Weights of a small transformer language model.
Size: 12 layers, vocabulary 8192.
Training: a variant of Adam for these matrices, 6067 steps.
Each number is 128 + 32 x the weight over its row's rms, rounded and kept within 0 to 255. Layers, rows and columns count from 0. Numbers have three digits each. The size before them is the row's rms in percent of the matrix's.

# layer 2 attention query, 256x256, rms 0.039, rows 128-155, columns 0-255
102:122158119155128053166176155093113137141140156127128091153167099155101145122072160153058145101148056116130155093163101103133096156178107107128184107076108099129101089090181110119130171170131151135116146134108173104065130158117153157098195062168113115107205125109111138107081093119129059113105141097134102183101097112125074145097107136113093125128169166161085125128113146127106123077124119135081130046142101098160181081096140078157148063114135161089138120164148065132124131093093077090099100110109122156105128141087143087123168118120120082123116126142166134166116117135164121149139202164143075167110102162136130146094162104093149134176179105109065186104135168085121142037144136165102226163127161164132120138126129100134138135089109190051111149117142113156104098123127168
094:113102092146144126113144130043094111101125101122186128148129103183080133132085053149054129115135099130099135131120134080196120136163155094142134179046144096127125138124170141188098146156132140137133166089224128128134100126164155123175152103100148084124180067115161099101150122168118109151155133064159129117124068154151104117161002120098123109105124172132152111109122141176136127148095091148147077088123148114122124100137101090161106077123087159132120071172167106120124068120178087115111149151159151139147117087105139071143081148136117130065115080174153163199128165073186101128146161113146131129080117140111207164103162089161187138116155142111086161128158094124158147131137159146136132186106158170083163154138112158198123105115123127131116094103176111145139133160169101
091:162115153109072137134109122168190120099135135093153135118140114092131094129122184160143185143083155155142131163121141121154072102122114124155154162137134141075117148072112122080124101063121119116161105147127083197103185221135107174102142164115058166119101119093084141149062127132123127153115146123111100171159107149114151138094143121142134151086118127067118134164115110099156118105199063168133148142132174208123098172120117046117123204116137103147157089144119079179091171126102133142075164150086126175150154098174151162142092099111063063148117144134141179128052089157119079145132092127111136156154170069146162108139137145061056131130187153131093104098129063152141080136167147190210158125148139085139155133095082122140132114140123106138124148094085125159130123098136122
106:091122127190213122189157138115115138155163173113147156177133170087091117144125089115107144090111106121124097157175182102156115113138132104175102129086110096164166082123151117124110133145127122163130180129186141124172056135150145130113180112131210150114134161105090062144161100101137156106092081114031112154091132120160141183093104123111135154152142127157088071158093128147096122130089161115143145101135101097138146148074068121172155072049101104098092068143216118096122122159171113167079128125162116120146165071128168115131091133160166120172176120197179124145104164093129066121126166162151124096092131171130123127196133149099145087099172172142136166092081163093105146088096068071076118136137152124086136152090114131133133156138167180093112103106144137118109137133150100
115:146080186128083086144174112117097114111137142103138157128146057207146177129104139083123132081186108091143137116139113097092102159169110083120174116155136108053082101104173103130117140147175144067178098112106119077123129189097104100129135127131099093126146090110109136101070141184193120115125160039215178153188085095123110083134125147107166119113164128169155133120063197107160130179206102130096086104129151107130117140119133130161162088095098154179090105125123117169172155144129071102180104153143115136149145107123080140145131150142116146154098151184107137137045162181158092135094188096095131129139135149144122137141139100148094129113096125129130156108197106150119128110112112171115142192108129161135134145100117136145151092129133045108183136112067121162126120094098201
089:096110061120166126092166110093057087120155148160144147112135119123153106090086135129130146095132140137108162119175061157209106131135120098152129118124199091173091101136185127132052145072132148116153166217129127099129175092185120123163145131138125115054203096186103098111171081099109087137142137111119111132139170134123104161118084143144106049121085175139139136128120116074179110091095123121116122101122090082105139117115163188153127107118188166038121117106174115130163144139103124065163081077159188136166147123117135149103196135084146141111141192082115132207130142136107175094149180188118134145158082126114111123100092148106095142120087090166126122185087091088108145141129167141057126119149133147136138163146158165115131171095108167112120163135124105106155101099115118
082:149096074170089121158177141110171172049128111081157115169169167186153085133099111168175082131115139112170112089129143139178183089083116134151111061106038132144101098132142095080073148137095125112163144135159112092087084191136147093121163141097082095156098167143119152177170172123141122055169129134128147142190208154106101188146154155080104123095143126140138116124117167149119138093130150130163174085071116114148145107149064111158124156131126170169164087130157176148148119110146124105183165085095119160143162119119167174157143146128124138089146129167084093112147105092175096158127067141148123097096132123194104147158090103145104107130085167145153092113137132095115118103121154138153115128107144161069126128157149147106119156124132084140092150118142127133134123178150255
086:164146118140100172154177114096162064041100080115085124080073051142172119177084151087126177145138160135146095134122154113143113097141111146156105181140132210116112145173124084122097090100202104142152116117122117101143110120107077111121114130059142106196134122167161162149164067123133161138124161117136127128128154100150146181115089089171119140137124087105149120109118130146108123143171120152118111162108133072078150154121137178104101140126115122101062124175136121136191087073110187088128125114119135114074205130172163135104206140137138172117140148147099170087093115132153143124152072183127188128049104122104127156146171147125109076104130137111070107077110118120150152102133166087172109184071103137135165100113138163149131158083142155135113051141096108145198136101091072
107:129142157098121120107131139222137109211112156162130123106137175076153163143156155078163191123132107151120185149131178145123116160141173116107154102086141106128143097095062181123120086131107119131163179142104081153136142133138196143127100109122139168077131173100126131128119151087092133145107108129129068125074163105116099193103153156223061162158150110149066166124135101113150150124121141127128119126148148141179117166123211126122126138111154139135122139139121148068095088070067090119100083157185063142086109161110105157126187108127115088198110160107133134155148109152067125067150149144143090134153155105108132075079130107067157086116139144160079168041082166059123142093138090153160167087151113094163124119143147116133119163133130167139137130178169127078131086160160149
112:106155124120132118146140119111157182148074173128126072099150185065123101159144105113117154114134118119171140160170107129180096104135120053170073133134137197154116076116173110097098121135133075154177100147166168122075127156136139102106065168126101109121106174106137130092163154131100122151081098086147057134093144119129161191093134180123093112129120069122140190186079098116137149054070128161113174137139141152132130166101104097158133154109136165072085128134119111047087106116102141091135070123114171107140135165121152134133125080131121102140133147158125104127202125102174150149174109220151104072135155031134090075093121196161088138137140119147072147113112113137134185090141146095157081129122098084138115124128099165142182153117134155156107136116160107052115108164178145
099:160169067141140134185196149133171127097168139119165120129156061180073055192088149085049156151138098141141183140171156119124106164132167142111150115081122112144117132129123164193199154158126155082132130038169116166113123083123139151102131114156171131138188144164088115086208106136094167129132181148075130166106107125131138193091143117125144110127109175108092116150138133147110111141086095127099113155112187080142138163144119055146114092110098120164101121118144128132081136086102111113085160151117137129106100141114165081162160150126106098126069163146122086170124085083098132111141160141183164097114119092151172151124124125089195093155130139120133180088105091123130117020118059110106117121205097147144123116166135099124183139095133123149148078161147130144086165115127161
096:108095105055074094116082132122209100165090108104112132160142089145086164168126107114160183121162155123111081126123124102170103119148108116155176097130091140119153165170123090136132118133105102121169036113137079168122182226237126059106110167131086123131090131055149116152076177149072069161114070131119148105161121078148133121091138132161137119146160102099185162150155109122133142146158117113088148123105117179176173152141093100072179120113099122139164164117117069115090166123125137040142133138160120223140118130118150080117134110120081125148117118148129160137130144134114116129133100157088118086131130104088122105135088122063059100110155151130133150098131083170103104132132147115195141135171084138131054152122072136142176118078131133101186103122126122122135132090128130
105:154117166098139119133139119149175163203158130135064062097099156107169165119148151148148191137162140155118118200153140126137154102111116123132127081093153134047123155075077094088183155085099091111134092134102113175121169170127092157123079126112167109155101112074128180103102145107122195141076097122117110116127127074129107159081169120125111145222143061099099128133117138107104162092129107117146153131112164130125153197164134107089133107091107124174102185138074155081140146068157089088110069163143118142135057097111134111124122171154117082164155134116167122131101088069088095143107162127086131092157163081116112133111161148160186144090125128136149146161015122174081195136084120141156177111183107123131125124098123130150181129177117125133128120157164099190150141145151150
092:154104162136155170172184121067131079137083146133122147139130145173099095076091118075163138117112073141119083138128154102065150173130166137127144123089120162148120106099128142139110145142144162172097178082153138119255135091165141102081101110095156107128090085145132141091182171122195136102131180136144126107101122123143121128176025158091170142185087168099131155143134127109069119149087102150157114148149142159107182141117119160141141092103123169090085131146103111134148159137124126159113131131134114083176155107145121145113106098121153094108138223129107169156039128109099146105148173157158070136048139162097145152175206131150218128130137097135155150084128138126149149136125100201118106163065091109109079153150104147129084124106098150137135121110153140165110136202125122
106:102091156114132199112126127120140143099129076134155107132144149107170190134191131149143132143103210158121121154034094159139127118098161149104098151180137140149115123150100089075170098089062136073123161119153095164152164154086102147169121206156075174169127101156074095140076086141105169161114162149139176086100141136105124102149118120143135128073103088102124116126170108130148090119157123102167084131130167089119105123095138132087133201164119042088144179094138133068139146155145158166115108136120088090109138148160135153112138153099157152145174131091114100092145121128108197086083149121131137112143131121084105117155129159158103142169131110098116035232097129149167126212166132144155094064132086144124140073130146118138123119144125117195147160145132186178187099130122109
093:105153144135171128124095117123148134140129134154169160085098133118148180123131131152142111102105163174114078125126109125156116092107168108175084119121119192149144111076060107088173133117090113121106085202170127125129116142131111161128197182128126187162078165115122096132163141182082161111134147191084005138125131153162150151120142133127129189107117115102103124166158198116119155087140106152182148158129098140089111156128109142098127151066123063180145117128154096097136132105068181189092144105133115076122109138164138160102137161108121124200131147142134129125176109129136100138148059179168102123148150054123083102197057158132132113152140128122098154074078152073137180121173115078168109083132088153118129090124097147181109150123157150177143144067114088164180142094144084
091:144098155145129174097104116156113152145103105121090144089114173162111167091194126145141126139070157158124134135075144165148177113113099121142132114201157134188108113208160158090139170087102149122109148136072151055126169106133121126159117202152107190094110098110162164151108109081113160127136173119146182067125171132115097092172159098134121154093132121098142058143126144064194129176136142080154136128116153107067124167145142125100097145171101032106121170105160191193181127143096193131147154106108144151140133122148105128132174169124114198187113140062110181107182150119093151132069110141092162144147136105144134116150157154114090109118075107083152109158154110128110088149100188097176127126137112117126156078126109114148142131174139119184157154135131179137173112099109046
110:090147122114153130120157176172158159179132122142126113093111143107102144161120076115102198122168128089100128138176170094174126158146132120114160125071130087141143093159109178184064075166175098163136147102137138173111146135147116130118144124111145141064158124147140171121173119139070154117125102117118097143083116135196162190092123144128102093115080122122078141066162132177105170089054077129152173124141119111103131088156185136164082120149150120130102097109163133060115088052083098098094113115167119135152111179125161109102129082141099100147123149130183140098149128125122147091167083166174112165118130095172141107091136165151218161135160099164108210077102143084094129089100123074110111171201101120124078144188129177126136162131141170140143070094171067076131134140157130
105:082141123126140167066102136156165086079185115110109182099162128091134160067154129147150144126093165168146087137110120130155175213124095187110133098155150135197120153172057102141162166126137151139111135129152087127137129103150097146168157140197143174178163150081105187090171145130105143175192140155121130095094121149126094132134118119184133128084085147069092144063141078063104111148120079086146104103157160138094083129157139130073106157164121086144142149170168139144169138124125203198141143147155109119086100144109127106173120136080140158120116108052099111067110085066100170118101066154118109132141122069133208180158124140113121108124124077111173129154126112132162119140155139110151170086109109089127145102141177117110180093174156130135100172150145171094176084136143149
092:139172102135146160159077169094081198108144118117085135108110109156185191101136125120104208123141184132140215146129099149142131157132176113150159125148151091083074116148167153105144073110121135084103142178102065093140135146086143163162173134135060104106147086085096091112113159137131104186115149113156124076134157157121130135134098187121142159127101078181134123123117165166172157131180198091110111143138170074231120076107115150083152115160088119155175050149067130130099123092118089091107099158137085082085092132122208093098134115093130123111110140179122149123061116131125121145066142143118154135165133124185167118101103107068103176102111115139137141155108105128117025123174168125117145110150145122142106133114141112155165076137160104148115155164128094130140121156150103
108:058128110088146146094126149108127136131169088127047154133091179125162045093137159143179135114106154163041158165141133192115171133101176123082093079126155130180107133150030132141073118162115180127096073086110122168136191083166110126210103140104129176108153151165101117102162081118145113125142151168111133154105146152168091114151141098172112162123097136137101171091156134130117128105086118117153083153154110114134080100149149108146099182167157111150156176127135111149135078115101169161170128131123071116121114141117132155158176122105138190113140125108145095086142164056117188110132129123141108190136141127083176173131125137086132121130176037093127135149079124129164144134171109084137085095119109106114130116163194122142082067196117177114126119168114099103157164098128084
112:181128117158108071118126114100133180097055103090141118113095107088166198181110099063132105102172071091178099070155178093082101147157126085189153177107129105098137128109172104085119152129110122089154110138128142161109115127133146064111103141125107078148126100107130105159103200153150126136123128075164112093136147108105155161119145133097156144133178108146184104172125095122113145072173158214080195129119129148151159169085188134154166159080090178108111095148136120123113188150118146094088075100116168093121140139138155153125095116161123054117122125197174156152101106151165105164094101121127154147123155114157057100167085139119127133137106174137087123167146126108100138118137156167137196131153135147154158141130086161131114166073066050141149161095121108078074103114093173
088:150124152092094091098176157156188182146091120177105155099140181078160070187126104149095210113169144121138117112152131165160131101138153145152149139140142135104143166111129098128079101149080123145167156163148146182088170120089109140097101154056150164093145178166141139175137110120102120120193120123152087125166119156129130194111154147138101107178156056100129121142148119135102144110158101130160159112121132142089119163120102169143112096127132104089146086196089124094091142054180174109144133144110130133205138134168101182194127130121114097175096149218120131137116151109162137085112125183144087096103211092130101120113092118114133154087119133180118166098093118143078104121137157154108209124155092131133037174182113206184139120170098174108125099137135138127141153124132164
106:144106138092091166131089116112161126108089119123098191113153137128147180109116151123149150196144194075161085084092149135079128066150126132132152115144105133124143184144157140087183093114092120092122107138104117074125149188112107090111112168144058154148087099080133146164068150136153172157118146123174171139168155084114115078149139114155148110135120099121126116130174165045161107117207139116144113161152111162212135152183107105071190150114069121125119137146073139108103158197123145079159151167089183133128187143198099175157087111169101106142159107093053126123125063102127139152126136088065163114143173073142115125149121175102080170107093145088105100166141082130138091170173128151162176161140132115145126121128140150149156096100096083140176091114107128185145123100112154
119:146132162080147155097093128194192111125078126108128063101131153101083075105157150129181168156117153116153122100179141127153120107104189138129136150151122147123118097177101150056173150109108090148128068135060078153060141147146085112131124192174135120118093170161166168106155153114098173117168118146127061105071110162115138150079218144164120100194103098078115162133127131127112144099130141172172155148107146091100118153189152096099107113107170107125146122132143147059093139112111200095106114139134063105117147139204117167159108157128125108171202174127110129130165096088109143138103044167164110115166164114112115101154118128061107156130130146125139130147091151125152150130092173091123141094224066095175131086146101098135103139155124111148157091135184126106127135104150111
107:152122115150082089140130141141115133163163139141129134190141134065079125135092099099199158142178128189117170094159124137175178103142136103124114131101121099129192073075160167123099109175155160154100088156133156168097105161162150177122168136131135109092142098118125132126125122151119108084075079076138108187071110150139083123023096153116136085121091136189101100115132185158085127155120154108134121014134101145163117135118153085207113099134113124156167107094147130098100094089159117130174110093175090146145149097061071129149149055140145135123112152160169120149140166173133086099135146151111126146081108160188154135151146124117180150118122151117141223115158162097096126070111087110115134127149116141106074152154131132117100204081191172092124090129125120137106172155143099
118:122107072108141204145131071079085094102133087154099145131110126128143128134145154135116107135092157164154133139049093143104121120172096114160092143166110130100109156141132130145145124097121158093113117120112140089130101120100129143162153143159114131093102048095095116164092150115175157133126177162185153126171130083142111081173103101171115127116125083189158154104154161070170133149137122129159065122094126152098120143131075114148139149118123118128109161114125160196160150167175124123145127098088171113124152086230111167127167168142121199149127100162097098077112131159131125123100137129118187085151132131144130183137095123126077183131090117129196044160162113235134105204119134125079131117100147182187177103149113115153135074175111065134147144121067173197158134132065101
094:124094123087115104077101152124112134184170086139071123077106092124094096085131122192166091133108171119106149103041123160150115097111119150075048107139128129141081165118135180138139098085115135120094160139074093078107164110138121095198182162192113158153134113147124103103096130122124088114133109098115147109116137092088085095114132068116143144113136127147133144101130161084160117126110118131149077096153199164105130141121129119106119124133137083167150199103116155151154147142150094166150129156144147127136096092116108187110194144164123151087077094101144088088116134156087157056106169140119150103140032148117157113122128066111144199097097104123217082171140163140146043217100137160123119150138177108159172109086160122126131124165213091159107145143104144152113131143093154
# layer 2 attention key, 256x256, rms 0.0388, rows 128-154, columns 0-255
107:166170127129158127110125124127165174103121145159129170130142146104105110102117151117155114063145110101147130186093148149167143129124127109152128102101128130147153109105134143124141129110095058148155116109133119129113149117151108123120117129102134152116093164103154115146111133119123136169091094130133057065000125148121136255110150146111126152132186083085095125194120118188058101059173169141126112096136164123140089138157139110177102102137142084135153118156092112078127094117065178164115115132147121123088100116101142163119091117148152119113154082188186112114129124144125182136147149138153129128157117075118090017122139143155128088139150103169119103118105164153142090165132162110147181037144132138103149124113156166169110107106133148141138136115213145113130125144212131
101:084121124192201113119162117135149128114129141089143121173109105094127081185138170105127128146139124101160148190165147146145103134085145149120160103094137156190131102110111167108112145126110131211085111107125164164106097151090165117107120087075116171108100114168143133120121063119125162124095124107080115122040132143186121243097146149106108137113142125109147139144120124165085138145116085096116111114127155080125166094146104104181137117091150106068127131112162147032044085130139135124139182167214106122151112118142135143147152094122185058119129137109227129139152114102114163107156150163111075106076122138136139096113161142136161159168161093164153132116045157151145083097105143129132112078120145151084129149136141070127144125139138177150102130143246118102150139137177117
100:117118129088110113135133137096126114150164124112106174141152113180096139099120111107088097169163108083126160090115177105089157097185114130135112123142137111106124119139157118153096126123168164068144137125127112086173167149130146114173088157109184085112053105111114151118127169157167122082186145122178196116250124132111106000131115110164163118157137106100110120111098159101129125189123080147132103158144105141077105119090123179095090149144109122149125122142159149179120105137153116117090107124100182104156135064144087111132080186120101182096183153147037140114130152079156121141143100142154096154153175134097093239150161127117169130109110103136121146102146103120168143139151106190090130165083126140153157125136145167128104114106165073090138099147035135136090126136097142
104:126086128085129131131157107160190167132116149175098091076114171104158130148140124092181143135148113151161119117124148125138100106136104144173163165115128137113107150145098153077126126075106053104145121093131127153100119094178101097123132154111149145163099118137198127173114159155109177145042079098112087067079119118063185255121183117112096134137130142028129074156125112199112180095153150134125135142110123132103137147152157120128096146090111122139069166140133143040141114093107171077140109154129126109129132160116102128124110125132172125116161182149151149153164131153121143101152079118165129136122133140091006065125110133135157122136146175157111145104096115161154099171118125125153153104114125115159134148138092140102129156110079104227216109125182120132127109107143129
113:125097100147118074166152176109075148091106114093132144160125099132109142096102116101115078170132149155079093158116091144129097124133140081104133104136115131131153121127094153168102129151110250182079150125136082156114114131127169130144144122131117097137143072125086114144144069161139124110141175134118199161140090101127042026172096155183123105109151181199135140129112161114126145167079130118111089153127129153157106069104100150172144092102132142154143134075192119188121147170153074158130171163095135134144125136100150087136141157054155178122125113164151121103147165095138144107105129150140124139136121145135224187181128144147135173103131113117142096126134157157170167117142122125052121173071161152085133155151199133140100132143105170052067132145061156139104172097117079
089:137141123138076126133150085110165161163097140169120029082127182087131092108151185159130137157118046104138118171167118135119136098060129122186151099129179134149143132137098157121137127096164040148165188103152136121109107128101153085103131138101083146082077099138116114143104130140178131129103113082212075126043197110081168255145134164147145134142124076084094121158156141147078149124143069126126129142125160157081145117146146026130125136102092126146090125109145093123140161123131158175125124162123088128076137092128133158104077103111183078095103108141181131137117173151094121140147160152166101129141135133108085054099147138157105168142130094124178077124104106162141107133133110110158171095117151131141124096116127190122116110129133155133128140151170111109084122109182140
089:142118130090114135158096105121077106088143121152140178180103094165162100089106158114071127153105146099150146131133119095133167132199078145051153113123138095121132117143131084165105159133156253129124130102121110148138185105125160115193117131162183131161130143127147147147112125117174129093106142171117214110188131124091107011141143130131130094093128222159154122137072145132136121226141124161119137091141172142142123135138150163101127157140098157146130155116123097183142085091135107169163091107144114136161111127136123141157086213101074209142155132115104133116108162164161095050124128094105128108077149126114183195115121133106153117146092075156164156122137148127109109153147141154096107206101154143094151133133111100140122057086082117187144112139102161129144147102108092
094:105085157108101151171059082100108130125142092125179171178123112145140137084170132099090149148163091101178093143125114161086140136133122139134122079149088158118082133099137126163083118094167180126102096119096134150165145098167120112140136129188126104162151131115132106117135155108156132097148120076158202136235093147088113076150145136142174122103084134150125094097089130059170114144131108166150112155067164117156130126142072139109107136147105156147104106127095204176113133152167101108145112147106148144125125107139106133125115192151063163143116173131054146101139108103121083112084155144134116124146152133176125136162198099081139092099123129125128131161164084133088136102172094145072124179160088183137179089133104140055119105010093107121166111157045088145108154129048170
113:190124152131144109105104135099185129108118142142116113055148155093124163157143142123177162115130101089152160159114112164117129109170133135130128177132106105089118085109131121088120120141118009062163110142168140163075144123156089114114115154102119128077115164147121103111064147089117090153138099135152077071124181123117176206115169099140092170180144087054156093201148140114136142086119163150111160116132122144123162163106118122107148113130126162135107161122083121059117166119116136133172105131098127123116127125125096136138109098176147054148158114145063157140116111088125190154100133117119145149150152049146000068171119134073140113125157183145071147151133104137110120145076153120165155105140143097156129102111122203137147122108072062170164153134176154135093115142155192
106:133104126116072137111084086157162085132099141119116166087147116158151083117146124119136114140119105086153125062135104116127135127147095149121102166129102105084090154154113092114143077130152056011100111104080125123130108073138114118158147167151131142102092154176103117104073182099154171099156120129146128089228136128043124099130173112098126165130130152119145099139141177050145131102134143192087107113112173136132155154119160123090122143113166156112067152165081175172138172124167167095153075125066144110133116134173071126101113186142115151128153140134087173110124098138205101144086125080140132105164153123127047174171118083106159117158149122141155135119127051176083176094141146120175181116127101120123103103120084105092147077112074094168191130129066137149119133129112177
097:157140131150181158099125133186191137136136138125131108067107165107109148140157128175133123084129096075168139176159131102130125112092156110128132124101131134157109149097132119083144139093076017109129120109156143142141135115165133139097120191123159126127089176094184112089121137178129107139123094091112010086067163100072155208112130073144097162138140082094105113135133146178123124148139128176139158112144158092118109180124191121119127142115159116115088145158095098019115101132108172127163124097169098118121090148099102171145090074154156068130139123144151130128119154110138160176132087164142108150154106100179031056101152127078119116128101167083111131095128154118139141155138164166166128092131115137111158124114104148125130183127113106178143170150249133137148144129179095
107:151102163156065097154110110102064112117144109115119153083163096158129052113119099116077122152082196093172106059130142117111132127136135109122123171135119083109091144160134120148116123153184185112123086139104143118154104090078133114143124128140139122168153105108127192133115206109126158052131138104161191120255162118119127000170125142160124096084160149137102107095099135082165114149136143167115088120150118144119131126093091142077161129127126169135170120158152095149108116159108135137147148115097154101098144084163075122124107145095102146113113172113074101091142136073131090090130156044152153125114115137105069177138132065136111145120147069144102119121141090176127143140150158118074154200148131131153133112136140081111153141117124110110140130104016154111149106126104126
106:117089114079116135145100145152150143135110146132095128100142167124143147120172135124155131148098121151213140051142126149092098147159134168193098156169143112089106122148132176083180102076103059046153147156148143112051137157136121125155143129162114111180139172126099159167091140124078128149174082138118127120196158106042160091163163134144133165113107095114150133139150143103129080098146148135088142100109131142167058135119156111111106231126168152153120112118087138101130153168100153127127119149115098080129119140169099128140082104160127160153129121131078164107168138157183174146119079107152123091172156100139000113124161091092126106124137115070074085115160098155113166128135095120178148149158122101138178128151129084133114129079104033167178111121127127161132162112077157
095:094194143161143092073087176138128123153113143162111076084090105116093154081170084121162087148113122140097138123132164125119073140077162131125152122074129187123164071133071120108133108083108066154118124161125169128135093133058158123144091090106113123132150089113098141152154116180109129114104086094072112121016157059169115255116132147168122133097136141171118142150178123176113129141098131076156148145126152089143131160142143119120098123151121077157044115068166153127104080121081115132162150136137116163127105102180159092180135116120123070115125173124187134131156130142132151130105150110153132156150146138140091027089146133178108090144129147126155113108134141119094140115140168105091116067120138131108149100148134160124135132143120162129058140142173155098122127107161079
110:098108054079119118139151130106145182109136087113136136107143104089100104102064169159106136131133137146086160124108079087130095188118126180095134116184139127155106165097105091122160140120148166064102155189075118081179119135129126139162140139112118117143173142129107098140115158169115155127171073139146157151204126133132111023116096136149137162140110111179125065124083162106142100118133164101124138154100153128130157139107124109125151171125152135186186123138164142239135139168165103115122127081089176132132190070140166148119173144146084112128147108123057089121063131127142116161130164142172130119217146139096147239123106093083123160129120115156126140159166120133138125150124103137110140184106113137145150124130117093102130138083164144084191148123023134131145085090071180
099:172093131083076128153055122144107134095151122137140137144138088117123144151121088126137129148193161097176160047158107108114152115162121152115135166126119143118096135110141107152129152121136094023094123158086108082081099125107138124149114145137155126171090138146113090137095178123170171096144104110135189141251116147047122051106126108123147182120159134094171130141146088095125137132148163199132164139117137122115137158109106110085115156089141163094142151169117177116137112117155128108115088114111142127166125088141072113129069212135105137108158154080077156121134174069158082121131098093086115083091159125114058159155156135112124119114110146149138080128156075166099100143168126171105097162126089141166113133137097144122143098084105018171195104191087150126129135140064143
094:142180118201135068198127148080079127140145138117124143180128107093136113036101121140110118165104179164068124081122096170119097113087134105098102127139168182128144165112107114163198116144108148179134174174134139133145132130103146140117147123109101108216113135123076144108133106133096084105190131139204147166130106188131143011097112157146110111122112129149153148097172144122103098118090097062173102174061110113147111084111141133124160190136102079122183101100129148178108139158137131155161154118128163139127161135155145093102118095124114131133110149117157082119133174153083143056140214135139121101099137143124238184114128169131115134109109134104092083100143152088133127113139153133097107178116163124140112157097151106179171122086129163101066173111096097128087124125128073
106:167121145101138120104072124121184103113138159140103127109114151096159159154176118091146126084154106117201127136163166151103098088145139092166126144115152136126125115135146125112141151089107000065134127094112147098099129100175154121113147146143131116063124163168127123084147136099141121149123105149130067095105147109079174237090150104138056180146112113044148145152158116101108127077151098166100152139122145104135107189136141106068125151140140132111101119177101119027109107122085120114163129140123094118096108131127103127112096100154153063115128127118176150129158119115135105162149067113105146115139108100175000047140125108100147114150171166132084115140107092153098094139119170103185161087139141127133116104119096147132115120123135073226153149142204135138136140132147153
097:152127140128177129107150160069158111157144141133133086091158181129152147153110111158138112102141154170106132178145138098163149167130126122134083114151183168128164096113134099122123124077086096124151187127203136071108086135137088110128144158108182144113143166078159092135133150151085085148161066090075057137058165105157188238106130083146152097140157136078120116134155104151129118135127138065157159108096133139178129168142163168114155190111163119083100150109109101049157131107129101139165111157156154183121091102160072166102104088161170090158117101097121114149159134138079149151129121130113136112128084140154109044143144140145132140146191190095140108081100077110114133123117113128192133105165157130145139144074088094176099158126143182145073176156188088080112143128185079
093:144137130075082151062160145136144189179149097094088150138192148101131154120097168135151121185179097124083130111116124052172093104156099102166106073086122178134099080074101179131107091072113109068115131200056092167149137130123194113084144080046111080072090105140169149123088114128108139150066130092080153126161159134121165161129143115119117126102115067110103129165129109106109111181150142099128081140170127137154142118066085113122126126149135158098178156170112100114110121200111148118118065109120136084142183154062103157127176154164171052155139128145173154091090161145092093104144158185166124114159094137127105124104084079112075159129146143173097124080152100114089080135134156105163104094088152146111126108123144077138109124162120127095134135103119074107136113121108132
104:161134130103160118081140188129154122149131100101119120146103121115079178147152080146159148094151092185117150157134145168179149106132124120133093125097141135138172084117123165148116121124098031177146160140162135077075121135123097153118110098133097149099106123078149142105110146124096098159083090172138044141039191137181142255121167122146121144108124123111114152129108101149096148105153168099152132141125164073146127169093153107143160140144149137075086120158129070062170121133083050148150139161154077127094110093131105089081137093175196114158108105148126138130133107107106168148120131107100157130085114084138177071149153103144098112130139197105107132125112146073153129120093128084183105079154154128130110108103104125118155167203170154176093182084209113117116144136177135
108:090142123114079114153133117131096074099123151117120136146137107151149081127124134113123099182143140133139142131110070130048098152140130138112165129127096129134105150124163061162157159205162177077141108113094125124175132124128092148112084130109132110121121107176118120146117123164166108101140147108096215156224116167132126000164120139096135087144119126147182150162114168125194145148115092167114091125157120167096121127138129144147087114126090105175161120116105156188137128146140122108125113164093051132130167137127150134128118175125090143104144141130061132140109117130173115095089116154140107102160166155133140215157104102150167161155081104149147116153179084181093110120187153126098122192121130144086129127156155095081119089078097109119180077124024186135149160100085158
101:142141151111060120097118103111106129155079132152124112156166113146130148159140160075146118134145102091156121069150142101147151128140125151158173135158131120138085143103163120135155116095138085063123099148084129148117114106154105107120164173149114128120103209145155180133107132141185195087143117103143180117235142105082169068121148110142136141148158106099142154170115161118137100098116119154097166142098146141092142126122166165097154142145087131167115106164144093130102179108082102094149094144130090163141116150156039095160069189180038148132163156068087187101128155144144120207090109063141138110119139100191065149163171087101128081133134134165113084141139051157127127147130092130121173107135110102075203150078100147110117098090131091177200136095078145143171100146111136
112:094131089146120090134127129093096101142119120145153182143153111152161131090132114126126132132124152129098158117098128112148124180135122144120153095109101094116116160134083129168101161148162239135110096113147080160133123060117138142149140116180142091120164094122086088123109128148144117082178137093122216162197133157126122000177054107139161108121132151169111117084118124077181100146115167099163085096134118136126093076149150106163133116095125116152132120112139143184123117142223117112128100114118128119178157144130140131160150148109081163114133153185113100125094123129123082083112146124144150106086107149104159235154130122147090160126119096146126138153149138104124134123134176142106117223079145111098133149175135129070143144094111151078104110088025163134111139097055104
112:134160185088125080122095092164135130112149142123120141108149138172120139160151124108164131125075146093151142074140111140141149162084095129117098221131162103139081149142123093118134150113165051023141081058111127151110113145127142119130117145151155136104062122118096131138122159148172094139142159097207105175242130126082144044079172086119118129152097138114118114131098132083149155087141110156108141112148158100081121162141124153100131164100134147137168142123076142140176147136126165088129084091104158162145175132127097129117076158155105153142176166146073115134121154148181132123085097111130122111149082120213008151133145102093129142153107152124119142108166039151090082132118106133127158141124130097141168087122092180112126130171102091179176136110106099133148151150064188
107:196109158155165127108088162139243140142055157136109105098111165089126149188139143123172131142143142135151126185138172140128154124098139135154118107102129121125168082169117134102153096096139074138135138143156133128111107116132086099136081133092127105130148162122177151130133128147107125162106094152104063061000163100106149255117132109101101169149150135088129127148147078179109110114129137115118135185135139106121123149135178151140154132131131116121087120135085108028150105111102145145130116176148163156101081158099150119116103108133121080135127099109175141150145108176136188121148054133152158121084130071126098060079164151123098130132120182140105116105105147118169128125130161119172114070133119143135121122122088128143107178135139116179127148149240108109174119137197122
111:081122117137112148133158113138125116102147091096169140130135097148115097083103142142088132150170137177112115160100118073113096139159138129080147090105123162128125130093147122193123134137131220184134172143148121101140146129078181135139122137127111115183197128123107116114124077155146108105157158132120183185150088147202071054165060141121141086104167176178143151087092172135164098189090106079118096162124130133113154063127110166140186134107102124148145111105165105175164149148135087160136159133144155133182148071095162117135157130106095147094142130095138113161067156092092114109117141137132133116129127164087244217135112098171142139132138092101108139162140173109163155142130114171080090176075153125099142125127170124171154133095167188028095116101102189138098120131075097